Weights of a small GPT-style language model, trained from scratch on English Wikipedia: vocabulary 7694.
Each number is 500 + 40 x the weight over the matrix's rms, rounded and kept within 0 to 999. Layers, rows and columns count from 0. Numbers have three digits each.

# layer 2 MLP up, 640x160, rms 0.135, rows 567-587, columns 0-159
499500499496500504498503496499496495507485506503500502502504501504493495511503501499496500503500496501503510498502502498506497500497496498490496501501500496493502501499499506507508500500498496488494495504494510500499506502497492502496503497496495501500501501497502479503503519502500502492511500492499497491497502507502507504499500490500502496508496491505503491497494495498501498498491506502494495504506506495507504507496504501499493492500499498507503504497514503489500499502498502
456542445508561536529494535503493527568468530516464514546445603482516396508515458502411544518509420411424498490505476433498497477470473448584431490530532462468539558487575446550526400516478399437406511495520526424572546513491474533502474493513522513494469575438462560551600474486526478471447531521522474493376531498427479498498481465557544533491496461505456538570548453498459506569587494511449543480493482559622519480444531491504514494567409539490553471513530515470570495445452584
546545472489645544573451512536459566525435429527483509475538494531482460546576490458535519479574391478516537456503416398447445484479529506450459451599540504502503466400500534520497397425514514467467480497469544475545534500517513495530443475428560550494541542441563545527567452517531535541473455525425474541461509556464470498453487538573448494476563427497475441468425488494458541525566425601617453455501498527560519631532476391537518518572505533502447607462547476515527552469551525
496493506497499497495494503501507503507498502508500505508511498505497506500500497500501495501499496503502515501504507506504491505500506505490493500496505502494497505504505496488514495514493483503496500502497502499496503510505500506502491489501500499509501499502497490492501502499501496501502505498497500509490506507500496494502502510504500501501492499516497498507499512495505499499493503500505503487502488494512498500499503499504500502500499510508500503499507506502497498496506499
518449479377555488496486487621533471452510454562503538579481499505477502399476463552591538453558498473467585556505447437473526494517517626406467509618377518512528469433479543422425570505498535444443464538460507467480471439491544480487472519407453504539570511458541509530467479570498481486514534456540471539607481512639511580575511432543515497524536498585453479488501501410483464453497399487475475532516499481456409437617472518477494439497549512595515449477518571537482468460548589
452549450569491530411519502537580519421551547620449450510550460558516527537512562447489495550513566519436431549495501547465532498475513465566570509525492480579537525558465479406528496538350561554509450490499494434466467508443486456444503494470482572645403499462565467518447504571529479498489538437540478445459583492490498516471505431524535508538515520450532425533504462425531451462494585549441491505509503532476460427467527481494491493487468527491497524604499535488523524551531603
545509504441549398499537563573508628545480393548524546539465514489433503469507536479521551480504383431586509532540449507480478515422523566440475440478549516442479560505597452518416489447495494480499516498515452492538419497617481509510419514487468510471478535465648484504566480535490533539580453489430428470575459529511476492468523450519430543448607495551470419430481476487489529538520523518547477482482529495574433482498488428557444502531517533523515550362487510548520543519441595
460556489467508476438525420498478542507486572557513479545487570562415573425448493526479571436527561462441460539525502510401488446422495471504524387626506519526448494565508503459481470541494483490508504506448485543505470485440517506527522472471551549552381506532560420428488589583476462531529540570547473466559466474519462537526563518543522530461484556525455562497454414524556499486555472488498425494499467530474415517467522502502492484500450550514573589532520510494509423592563477
458568443487502484431562471513488470475540498471472561498444536481478457483540497488455541508506515468498417509505534445482492483429453464476484513454407483535459563479489512479540522468404534556432570544548584436502501549519471551468470519494476520505416485471527506521493503425489488483536547454521495499471516447535423584495456598475444587611495481494521502524505580444536520463487537520420462416518530559468546501509507498506411608448475527558508553499498558593579532444462629
515519473566485493547494464461513442499433544600501498571482511550427477517501476439481546525508510428494446446451554578446484548528571509536544407469488431522515523587525484563559477581488442492462513480512449415451558502421433449554529468503517516575417579463564508478492469555576446489556515554595503447507490475487509463439461452515492490455491491478455564506411510462528545480575477521452486503546466520551470520456573489504492512557418533536535465548466545459447408540548501
490497429530512561518449486485509550470494422508484498475588508514543495549502487544489521487515521459511526492468506390468457422508434550452504618533520532477504477449504506442473425457567516509428483424463490555440416423538463498454519470349472491497535518471466581568499526529548541527439445453485452499440582510444498568521535493661573550562519597502562376526480521481493466521470492563571454478479539540475466493468457441545576485537507515526417555535540473451639552488521571
499498505495504500500496493505500489497512493503505490500502506496490493498498504502505501505494505507506502496500500498505485497501501502503501502500502503500507509492496507495523493494494502495495498499490521504493495510512485506499503485501507501499500510491504506496502487507499509486499501492501490492500498511495501491503503499500503501496491504500498500495500507497503498493495499500506508497516497496500506499506499507487497510501499516505507511501499490497503504506493501
503523486438574462460510515490444522418577573548456530555550511442444538462553531458517557492498536403414482441460495544416462537458507425518522431490520472579393512525511524423487480523465540504489505526522535477531474463496425566526494454464489586618465571450558439568467523484547480514565519515592498392496468475583571523579457545467458512519512456486483565478495425444551468481539547505496503490507423536505436455453484522422459582475474592487584590521474581509476421555495496
529514448494601590508518467479448503526473472505455475426531532487466503488480497451628451467485503423515503528537460423466457491468524563408478509535375484433522569508550504473491511466481481478489504531491492554532495478539497501472477460507486544550537483501475481428482503484525484571572547574483442495551507400529481513552485524535580538461465629514505487475471519490510572519576556466452503514489584508506530499497542497597447519502520473527458528478502469531549543534567532
524486484562505506509473494579506498450500474483454513529509596521468487472552474416450497460513584433460480470493513524464493481453494447526563367449489506523449526504449541415576518478503555495447580527442537369503502478504553464529462554547474483533510567430550468525497502515559515479503442462583408488455558564465533505507429500497537520568542470480527509423436439450532472498484538543587595480505452424515549542499510467450467571590363546540485502530476581533518488399521554
500503504491501503501506501497497499504500501508500500495503502499496491520498501499498499502502492504504499503504511496501495499502501496500505496501491500499500502491499496498527497499501511505500499494496514507499506502508491513498509498500502504501504502501504509498504499508505495495504499491510499496497501510502497503507497499493507495506494503493497494497489502500506497492500501513498501501506505501503505498501509492498495492498501513511500504498505496494501499506496496
550452506587477496504515434482547493469591596528509552458468522513487545512487500451461502484508487535549452459476563475478524501520478462492461467562495483544509554521532453520515460546488543546489555494587529513430451508530461478477456454503469414519498535517559426500485536513536452475444447499488504359520552542532541544549442549522456509533506557489507479515520469466473604494483507436512487535493452535500597482463531537478548540496411528465502455581462505527497440460475450
419486426501499544432528544539575456451513492498561422501557567557476564501537538489555442547545570459502580463589489476453522537469559462433637577493507422511528556439405449450538516473529518613504508502471444415456436493509563446515535416528460530493508485472511510468461533540616530451422496517586502450465581503486468443474447368488529535477562505523537453499549510442513501424516568510501575542466498525491511486559523509494498440529462539570452504541535512509467534487496519
596515483545600494555592500543515533419490482584601522526476484492485523483549553392581491521555500495484530431441551571489428472464470535461518466519518509522453479488554475532501528455501507427486544507502439477494412522581472453418534421516532464538474471521506503403440499516496471529527499444512424469535540515532454443534479425523483509490502485494564538436451524457489526390479461524503416513466502508554505577478517422520513496539508506572463521447469536563531514510486592
565480377445555555492469488470482506554503514469499517498558432481499532568488576522567498467585468462518508482465479421477443503567569524439500503518565452519479498457482531530507517493484480523501480504451464483497530432522458519526496466496498586553573520548473542467463484570527431496519471553529411523508496517489479530565542518490556523534467450497568531468515510476509505529530482535481535492513584486531460435501465498529504453489539510492478473451534471521497507472519487
502505505501491508500504495499494505500487507497503501492497510496497488509498500501506502502503500506509510498497500503496499498493499502508498506503502499503504506495494504503532490493505514482500500503500499500495507501502482511493498487509499508495510506493502481499504491497493497496506503493497500495496497506498510486506501498500503496500494498517508502497502500502505509493493500499499512504511505494485491501496510506496492502500502502503499506501500491501502512502490507
# layer 2 MLP down (transposed), 640x160, rms 0.103, rows 567-586, columns 0-159
503499498497499500502500497498499502500501497501499499502503496498501503496499501499499499502500497497499499499501501502499497500497498496502501496501501500501500500500503498502500498499498500501500498501498498502501500502501502497498501497503499497500500499497498501501501500499500500498498498499500503498501496497500498498498498496503497497500501503500497502501501499502501498500500497501497499498500497501497500502500500500501501502500504501496499501502499500500501502500500498
495568493425472538468589527520428424524498616406536512463503541429534553430414527473525512492527548475418515405492579571493503472582501518483547559437620539429436381532446500478545465496548509569528432529487505444503471515383445409514476471473476510616511533542446447494491545508487517434512549438559492484535545533474506478503495506570548530446505476442519536502543501464483479523499459574488485554539469528454544495501466444561494504430440493594518511504532543474422506425562478
536474489423493430488521512541514382497597526482463458423395544530508516472487539498532494567524521532519455501524474539450489528572462454481487498473544480474439551605534479501372495527525476488538509495510509463581543443542568569474458496524542412584506601519539459463466552444599473400506506516532522478476496433498505506515474409421483566535371561491489541502566499502466460520572465549531557548482472440511478477536520462474562517605484483561512441442536497497469519458388499
502500498501499500503501499497503500500500501503499501502502501502503503496502502501501500501503500500503502499501502505503498501498499499501499503505502498498500497499500498499499501503502499498498498501501498500500504500499498495503497500499502500499499504498499501502499501499500503498502503500501501498500500499502498503499499497501501499499503500500501499501502503504500502503499501501498502501496500503500498504499504500500500501501502503497501502500500500499501497498501498
447489463589522517516452386481448566468447570483461543549489499498518541469461487416503506593513579503450512517427482469466575501464424469521499446570513517612603477499493485487495470531468554492466529427542499458554487564453462554497532472552561553505483547498489510452566542439484496504500564455483471455602479467487503438499519532508461479504510502540434508553486541566528456432522503560516520491383468499472536534463540511448514474544446495500523384594479479526523535483535472
565438581524540465530529434510439489546430411475467566465526568457459510389470481465604504495487500517501623560464533506580433574554523484448492494463488469443518498504485511543369486424517601448564475516483488524512457449403516548431575614528513541460524556523447536540588488469507544474498500497392517541428455509491464513501451565548408459362460491499387507549487492465533482495484497492501545549576543481595402487537452512526471484524547473517513500497537473497494547444491481
535505433498498532532400438443537474502553467489456521438487548544603530452452484479516474491572477564496539526474550532449574480556467475517534507503528560536523430450473525486474492504554548472493540537461529488436502487501454478512522458509480481507461477482529527494485435501547507480500528497508460557518524426527518491511494572484490526483423486454467594494506468486542527526533527474489523471497523466465543460459543536613495514460444414545507523588554526438432519461456465
613438425534513488485479494548504488563532458500535476452519529448610501526542556514552484623603502527533568479464522574495434563568552508373472577419487453441456463489451494453429617535567454504467532475527522466531504418513470561460543433487459468497511477515429549555464477473465428451482415483481474508527552555459544541530469488483517515497525592446518427452592544483464505514491487483515517517437466441604503483532480525585529540407518419592307463483528558467515547352581515
460469478472527501551453554529489511529451495577513582501497490389541571496568458513478558464483462486425521432451525418316501453573535527450539553460475501421505482464504438444463505484420571467487517524555533518444546542508543492462493594542469524515459416455461528437507511507480554467547509529477527521456544508461424516574520558512553563494442443594426464503519608435510495557501507494537527489485501549479524578578534449525359516445485461621568507484531516506457538513483483
484478542465529571509458476458543489502513477477510529471525554553577456475553564474568422649540554581494467590431440493486473503582497546471564562476423449489507422467457428509448507486527488555478539456484475516505494507551462488446544515460493452487536440496420491547466594407435610523393556468440513556477551532501522538561479524500500520467496545444487445490639547433537478458502451477478496577485488492534505415502504418572499515506571446497532456500516354459438573458479525
479559453407361454506472564479558481469462527454494562540474476582464571457439542493507484513519562493493413478442488577467511501388504466457562500492476497496564518531624450587479498481514602463580469488498556471551481561449606525558432426484499459513564546508450461408576513412560525599536558516534560511462502526445512456526489536521433464559409469535494513489511562497417395489482469456526472490518411510494454469499509460554659564543459502585458468535492515510518464594501452
498500500500499502500500501499499499497501498500502500500500500499501501500500502498498497502501500499499499499500499502498501501500501499499498499500499501500498503500498497501501500502498499495503499500497498504498502501501499500499497500499500500498498500500497500501499499502499499498502503499501501502500501500499499499501500500499498499496502503500499500499500500501502500499501500499501499501499498501499499498499499501498497503502501500499499499501500496501499498503498499
513515522465496434472504497476509515417554436551520497533520468488506543468496605494444432550583488589573578525467412477450448545506564508495407555446442517550553392416537495465454505488542524475467540532465482507511489484422483433496516468509553407534497494558473477490431501516484625557481479540565470493400486546449512504581471455562553482548517526518533471477492533403513485424504518454508502595599445596521533472402483532452542563431567483498504447559434508513514555445570427
514482525492514492474433533413525525558521536481561539479516441486480508454472516468465525477526553515488478565488547512562436477502469477538523487410539512552432452486474463456441517396508456563486460508525531479470526557470517562468489477507561526495512452485440516543515475411449446490490561458570551663507456527495486497515483528488481439529523448485444531449516533512561500472502499496493467594609474495540490477461555461454523464548507511499529484551463525452514491507479474
508548472510519507533473484588560549446416450493533516426474465498535452497486487541563509445543513583488538562460492493456498525513471546468482461523571437589583552474472515569472568528429544449530446507480582510453574560390562492473520518581524499532516485444423565475415481519495534476537492433462437476535539440451493481524532576550478442449443530493404480507520505486507393518507447498493513514583533490481472528491522566422511482520571486489446534499554581549513461498545396
500501496501500504501502503502499500499497500500500501498496497500502500499499498501499500502500498501501502499502500500499499500500500500500497497499496497502498499500499497499498500499502496500501499499497501503501501499495505500500500502499499500502501497499499503501500500502498502501503500500499501499500502500497500500502499502499498499503500500501500500501501499502499499499504502500499497502502502500499502500501495500503501496502500498502502500502498497500498499502497501
491564511463478575497486479477512516482446508546462477512527522501541493493517474513488555530455536519469519508472493479438513485491454508486505530492450505530442464464521526515492450486502456489525462455487515525519566509483469474525479536472525575532538461474520491471474483473476512520525519559518564542480496525441485493484474487509525517470481464516468464520517507512584516495537469507450529465467502475466496514477450478531487455514522432456486505500517565504531524535532582
510506397434545476441513627534487494550437528467499469505541544544443542490473476442545456458479455388529578459492505533425548569479585508432537546515500506514535487500532426491629545447513527479455438450488506506468493456457561493462481609556547501481501533495479518372487513493509559484497516478479514492468459441482523461451431489494543491556460501422480556570466519533599464546502518446541484491490562486478496443507543512504548479542496576458516515506475464539488595540512434
544493525486456512441630557513556412528457550527420471471499548538468475513426495505512597538455489443470571485491521529561453491522394427570509497499535550493497493596524465493540548511481517448470498422514437537495532544469512562526458440584456535475555548574547472486500493503423423461462526512572511519413372520555517461462587542465574480503460480498469532412519405518438490567427487562511493507444521505561502481492532558545532400488514440543444509548576476519472424520470524
548503536469527513499455510397460528435476546452497567519540494464500463494506513513432469559521504481451516580479515461545510453468486456478521487449433556511481514504523495475456540404476524525519523485535498566470502529504434502523496491516483514461494470487526502543499526430445481481500507542490470691477532446479486483483498466517479464564552507512516498473533520582482461505502504464509464596592500510504496479493479447440485508502486459488554492519477481478543521491532527